Weights of a small GPT-style language model, trained from scratch on English Wikipedia.
Size: MLP 1344 SwiGLU, vocabulary 8192, 58.2M parameters.
Training: a variant of Muon for these matrices, 810M tokens.
Each number is 200 + 20 x the weight over its row's rms, rounded and kept within 0 to 999. Layers, rows and columns count from 0. The size before them is the row's rms in percent of the matrix's.

# k: layer 2 attention key, 512x512, rms 0.0618, rows 395-419, columns 256-319
# q: layer 2 attention query, 512x512, rms 0.0616, rows 396-419, columns 256-319
k395,089,189,187,188,201,228,219,167,214,216,194,242,215,210,243,225,178,229,189,238,189,186,212,186,211,179,170,201,179,197,196,196,161,195,212,200,219,211,214,227,184,165,200,252,202,186,213,207,198,207,228,216,200,216,162,192,239,204,238,174,166,207,191,178,203
q396,092,215,202,184,221,208,180,190,216,233,229,200,212,196,187,205,205,248,216,209,211,192,215,212,197,197,217,196,209,210,238,169,206,187,200,190,215,248,242,237,214,199,174,181,220,190,191,180,189,183,191,201,182,218,184,219,217,181,202,203,184,232,216,176,183
k396,089,207,195,202,208,194,223,218,186,177,181,182,187,206,224,199,199,185,212,220,197,175,239,224,174,185,210,173,215,213,229,226,224,196,211,239,186,187,208,207,195,176,216,162,217,185,212,210,201,205,203,185,224,185,155,177,210,213,173,204,223,194,203,181,195
q397,090,219,205,185,223,188,195,218,200,172,176,229,212,183,194,203,159,180,191,187,185,243,220,215,209,224,202,191,156,208,179,204,167,199,211,201,200,188,208,201,201,219,226,218,224,193,173,207,181,189,240,184,189,219,213,192,210,222,198,212,185,156,230,207,227
k397,096,208,188,218,176,214,210,176,201,201,189,211,173,241,219,233,181,224,208,257,252,195,198,183,182,213,197,180,258,216,203,210,211,219,223,175,172,167,194,197,168,209,186,194,204,178,212,159,210,250,196,209,205,200,148,215,191,189,232,183,175,249,176,216,207
q398,099,198,197,199,214,226,213,193,191,184,202,196,228,196,206,252,180,219,211,197,189,192,193,212,198,187,201,214,162,180,215,209,198,186,185,207,203,227,218,188,203,202,193,201,169,188,180,207,182,199,179,147,224,204,196,170,220,226,161,213,174,188,176,182,193
k398,092,229,191,246,221,202,227,190,188,173,196,247,217,170,184,215,199,209,173,195,187,210,195,184,183,220,210,186,197,225,172,218,197,186,223,185,240,210,209,219,203,187,206,231,208,201,176,202,198,216,174,235,214,171,192,236,195,223,156,172,236,211,197,224,153
q399,091,233,217,176,211,209,222,159,216,151,243,177,211,172,186,202,223,195,235,185,187,189,190,208,201,198,194,220,172,226,195,212,240,189,196,195,243,247,224,182,191,215,202,186,174,222,233,146,206,235,212,167,189,201,217,214,191,190,214,210,180,178,179,224,181
k399,092,165,180,192,192,194,173,195,196,204,190,216,158,199,200,189,173,185,210,211,176,248,182,176,195,184,180,219,173,202,236,213,212,204,193,193,183,186,190,211,200,182,202,178,223,184,184,209,160,173,223,188,228,185,199,213,221,214,192,211,207,203,213,224,192
q400,083,203,201,188,204,201,185,213,148,169,194,239,199,264,182,170,167,226,200,228,208,154,171,216,220,214,173,161,217,226,174,196,205,233,192,212,198,213,222,203,205,205,196,188,196,177,197,171,191,199,181,177,235,194,214,188,163,215,198,180,217,212,170,171,204
k400,088,189,192,184,189,199,208,189,217,212,192,225,205,161,200,196,217,189,178,171,209,182,208,204,198,200,208,235,182,202,206,186,171,203,191,165,223,165,240,194,179,204,200,208,211,198,162,173,247,208,193,163,198,184,194,209,191,175,212,210,153,184,203,183,218
q401,089,170,222,237,227,215,201,177,201,223,182,186,221,193,215,192,197,185,200,198,168,161,221,180,200,202,153,195,194,213,225,246,182,190,205,192,195,187,171,201,247,184,186,158,210,236,170,204,214,235,205,243,209,156,201,207,160,212,203,210,216,176,203,178,209
k401,083,201,204,189,190,189,204,196,213,233,221,232,185,209,165,206,159,233,176,159,208,191,203,192,179,206,219,213,205,174,200,172,209,205,153,201,213,211,208,177,187,189,172,214,191,211,205,221,187,160,208,207,180,202,204,214,182,173,188,189,160,209,190,187,209
q402,096,209,159,217,230,194,194,212,199,193,210,231,205,189,172,231,192,186,179,211,189,185,187,178,197,181,209,226,216,169,192,191,216,187,185,197,225,223,217,179,200,199,203,200,192,168,220,239,184,225,161,152,193,185,194,200,190,207,192,251,178,222,212,198,199
k402,099,194,194,186,218,202,180,191,186,207,213,199,209,179,198,251,199,180,216,206,186,171,200,221,180,176,203,176,194,207,217,198,222,216,194,173,198,201,211,220,194,181,190,193,205,199,182,196,188,186,232,244,164,189,206,180,194,186,219,212,251,154,204,212,168
q403,100,219,180,198,180,192,205,200,175,228,189,229,193,205,185,185,183,208,199,201,185,217,192,224,211,178,222,205,154,194,196,184,195,177,173,187,201,165,200,206,200,196,206,180,200,193,160,210,204,182,186,206,209,181,219,195,206,202,200,187,201,219,255,217,176
k403,094,189,185,200,225,215,195,169,198,181,205,195,172,197,211,211,202,177,194,193,242,183,183,183,208,211,202,225,227,220,224,192,177,219,208,204,209,198,186,228,195,227,185,218,200,197,195,205,189,222,180,179,220,196,205,226,183,194,196,202,190,174,188,207,229
q404,086,214,204,196,178,194,175,198,211,197,194,183,192,237,167,209,232,182,219,234,194,213,191,222,204,190,209,191,197,236,188,177,234,212,211,202,211,203,232,209,183,227,174,204,190,178,205,176,157,234,206,171,198,214,205,195,241,153,206,182,193,211,197,187,204
k404,080,172,247,205,207,176,235,179,187,245,208,195,195,200,243,214,203,215,206,220,176,206,227,186,191,184,164,229,198,200,213,192,192,210,193,199,208,205,210,200,209,180,194,222,193,194,202,174,189,207,175,193,195,213,207,222,190,193,182,194,197,211,213,205,221
q405,083,176,230,210,210,171,203,195,201,218,183,187,185,197,182,183,213,190,200,221,209,220,200,207,155,195,189,193,220,230,209,201,199,190,184,190,203,240,184,208,159,231,235,213,195,210,183,189,218,204,212,190,204,196,174,207,204,175,217,208,206,188,235,196,216
k405,091,235,205,176,203,202,187,189,202,191,235,206,196,219,202,204,223,174,181,217,200,173,210,203,185,199,173,213,209,182,213,190,183,229,202,225,182,187,212,194,185,202,172,176,179,183,233,192,212,214,157,197,176,172,208,229,212,221,221,207,186,203,204,184,199
q406,092,211,238,197,165,179,165,205,175,217,208,192,168,181,187,206,207,185,195,184,188,175,230,208,217,199,227,170,230,229,210,201,221,233,230,195,193,163,190,213,182,203,228,195,196,220,196,203,176,188,197,220,197,230,156,206,246,169,206,200,196,202,237,172,198
k406,092,227,200,184,194,232,205,197,166,175,181,178,209,190,216,218,229,229,221,203,231,227,200,181,198,199,182,199,187,187,208,245,211,194,212,196,197,158,189,171,217,244,197,200,235,192,175,206,231,204,208,225,211,213,185,231,231,217,192,189,205,209,179,215,175
q407,100,203,198,192,197,207,210,234,220,187,189,225,169,206,218,200,180,157,199,212,230,190,204,208,178,208,206,191,194,177,200,179,194,220,188,190,217,182,229,171,160,213,231,177,170,217,153,205,235,176,163,197,211,224,198,225,194,227,189,203,210,187,196,229,186
k407,101,148,201,219,191,207,195,210,193,174,245,217,199,231,193,221,178,200,206,239,179,168,160,196,198,204,202,169,167,213,205,197,213,197,206,203,200,205,220,176,227,227,225,233,167,184,216,215,183,232,235,185,198,204,195,255,208,225,220,213,166,212,192,176,197
q408,096,209,202,196,227,178,227,194,175,204,195,201,233,215,220,175,225,145,187,210,200,207,182,205,207,198,182,194,217,224,204,216,231,210,189,205,203,224,185,175,197,182,217,208,216,197,212,178,201,180,210,232,202,192,184,200,225,232,187,198,195,193,205,205,214
k408,093,228,238,208,189,189,192,219,187,197,219,242,187,168,198,185,156,187,207,196,214,184,173,194,205,181,198,183,170,170,224,231,176,172,199,178,196,202,165,224,201,183,239,218,188,195,209,208,199,162,197,193,233,230,195,200,140,206,185,194,189,216,175,190,196
q409,092,239,192,213,229,207,211,207,176,222,170,186,193,204,227,203,210,169,189,211,181,141,239,214,178,224,212,191,215,198,208,204,215,232,155,199,188,168,205,228,185,185,214,207,179,177,182,211,265,158,200,218,185,195,197,194,212,209,189,201,216,183,187,177,210
k409,097,189,206,188,176,183,193,197,208,200,182,201,224,186,194,219,184,208,198,228,217,183,172,188,189,190,164,175,180,207,229,195,198,184,192,222,166,218,219,196,208,183,185,217,204,180,188,200,193,231,191,208,216,168,214,215,205,202,158,179,181,217,203,211,196
q410,093,180,211,211,206,190,178,186,194,198,198,189,187,211,177,203,177,205,234,213,206,180,203,213,224,221,230,204,190,214,199,169,188,199,210,226,215,174,217,212,259,149,205,194,190,243,238,156,165,211,180,189,205,218,221,194,163,155,179,174,180,197,216,208,178
k410,097,186,210,228,212,209,193,210,179,214,174,197,201,188,202,231,199,199,214,193,211,227,193,212,222,210,192,208,178,211,211,201,212,203,196,175,182,171,205,191,271,246,207,223,217,200,169,217,185,192,223,188,186,209,149,229,224,213,192,175,200,199,205,208,209
q411,097,227,218,204,193,164,156,197,216,180,174,162,205,199,217,178,209,203,220,167,215,233,214,215,248,171,198,220,230,185,230,203,163,184,178,214,195,205,192,225,201,227,189,214,188,194,194,216,189,206,198,197,202,215,216,192,220,179,205,199,207,231,201,218,196
k411,096,179,179,191,182,205,177,177,171,237,205,214,195,198,178,182,180,204,191,209,167,229,201,208,226,195,202,196,152,215,179,203,228,201,224,236,243,205,229,197,192,167,157,224,189,204,186,224,213,235,177,194,188,211,202,183,163,183,205,190,206,176,196,192,219
q412,104,203,202,211,212,215,192,232,199,202,220,211,174,194,200,182,181,190,193,199,231,188,178,179,187,226,155,244,215,181,195,186,183,190,199,196,214,187,191,196,180,163,243,185,158,180,199,183,189,194,196,178,188,227,211,193,192,201,175,189,165,210,194,210,194
k412,093,223,214,148,224,238,206,201,193,197,189,208,205,200,198,212,197,182,206,166,229,235,193,209,183,202,217,183,213,202,204,174,204,149,199,199,180,177,208,185,172,211,231,181,214,200,174,209,199,248,202,226,171,194,211,232,214,225,203,175,209,189,222,191,222
q413,093,222,222,225,224,210,221,205,195,171,166,202,185,203,204,203,247,213,189,153,174,190,222,192,211,207,186,215,199,209,213,185,209,195,203,219,194,213,231,216,150,216,171,210,202,194,191,165,195,224,176,219,236,200,246,190,193,172,175,202,166,182,233,191,233
k413,098,227,233,206,206,182,189,178,205,202,233,241,229,196,186,199,176,162,175,235,204,203,204,220,163,194,219,173,207,202,200,204,169,217,179,168,207,170,199,195,212,184,220,203,220,224,233,196,195,205,209,238,192,202,171,168,163,162,235,175,201,201,225,210,181
q414,088,169,216,229,189,206,179,196,221,154,166,177,200,201,190,196,214,182,195,211,186,244,217,204,195,192,213,175,190,189,191,229,201,197,214,194,178,179,228,238,183,184,199,240,215,232,175,177,169,215,222,208,182,243,208,149,166,181,206,176,210,218,149,176,205
k414,091,205,214,213,186,227,216,191,209,215,206,192,192,212,186,201,206,218,216,181,192,211,187,198,206,178,146,209,210,219,206,168,238,196,190,232,166,195,221,182,182,153,194,177,173,184,230,182,215,215,182,189,197,164,192,183,188,167,227,205,190,189,210,203,212
q415,089,257,242,177,189,193,194,179,182,180,167,203,208,198,144,237,211,195,211,205,171,237,195,193,198,190,228,176,205,214,207,190,239,194,212,176,220,205,230,197,197,213,172,226,229,175,233,225,180,202,221,183,213,235,234,217,201,184,179,244,187,190,223,183,211
k415,089,211,187,214,214,198,205,201,229,213,203,205,202,190,197,192,231,183,206,211,180,235,224,216,209,200,200,190,184,210,190,211,223,208,196,188,214,190,182,237,202,193,216,217,209,201,211,185,197,176,201,218,222,230,206,163,213,180,210,168,228,195,210,224,217
q416,101,210,233,207,188,231,218,188,227,168,208,213,226,218,190,214,175,206,187,211,210,226,187,195,203,218,208,154,228,226,213,177,239,160,222,184,186,189,205,188,233,189,235,200,208,193,167,194,171,218,203,212,191,228,228,225,200,204,202,216,206,214,172,192,212
k416,097,181,148,175,222,247,191,208,171,207,223,193,211,174,207,189,223,182,197,236,191,207,180,213,199,180,190,237,179,203,192,195,200,234,214,172,201,208,191,194,197,222,224,179,169,184,196,174,215,232,213,206,169,196,149,194,191,198,170,188,171,204,189,190,174
q417,098,229,197,211,180,202,217,202,189,169,222,170,197,164,191,212,210,221,148,201,202,213,206,184,224,236,203,225,186,216,181,213,174,201,183,210,246,212,195,173,197,202,258,209,190,185,224,211,191,159,200,227,170,215,211,218,214,209,203,179,191,228,200,202,199
k417,103,227,193,205,195,215,178,237,188,196,216,180,187,212,161,184,193,235,200,207,206,227,206,223,197,204,204,202,178,154,189,207,207,202,219,202,141,180,174,216,241,223,192,167,205,205,203,226,237,202,221,197,189,180,220,202,150,226,207,185,152,200,183,175,229
q418,094,172,202,215,199,180,211,190,203,177,146,181,175,189,203,198,201,174,216,201,201,209,195,249,219,216,223,209,190,201,195,176,215,176,206,196,181,170,226,232,192,193,173,211,197,244,159,228,195,180,206,210,199,188,211,202,208,163,221,192,188,225,190,198,207
k418,096,188,192,241,163,192,171,182,206,188,207,198,203,182,190,200,194,196,186,236,161,206,216,173,199,178,164,201,194,180,186,200,211,202,201,230,190,205,181,215,222,203,150,208,210,197,244,202,189,211,164,211,205,194,214,180,201,165,173,166,180,210,204,194,230
q419,101,209,199,223,176,232,196,143,220,220,209,204,188,184,183,211,202,211,191,226,182,210,248,212,194,178,219,202,186,203,173,176,205,198,193,192,176,209,199,219,191,201,153,185,180,185,224,263,181,178,179,209,188,212,225,212,188,166,211,192,237,194,198,184,202
k419,091,239,207,170,199,220,216,201,206,188,216,212,192,206,225,206,214,186,182,212,183,199,226,206,150,190,196,221,201,186,206,218,212,204,194,224,225,162,213,190,219,199,219,158,231,182,219,240,213,169,204,226,210,180,167,203,188,236,204,181,190,184,200,206,171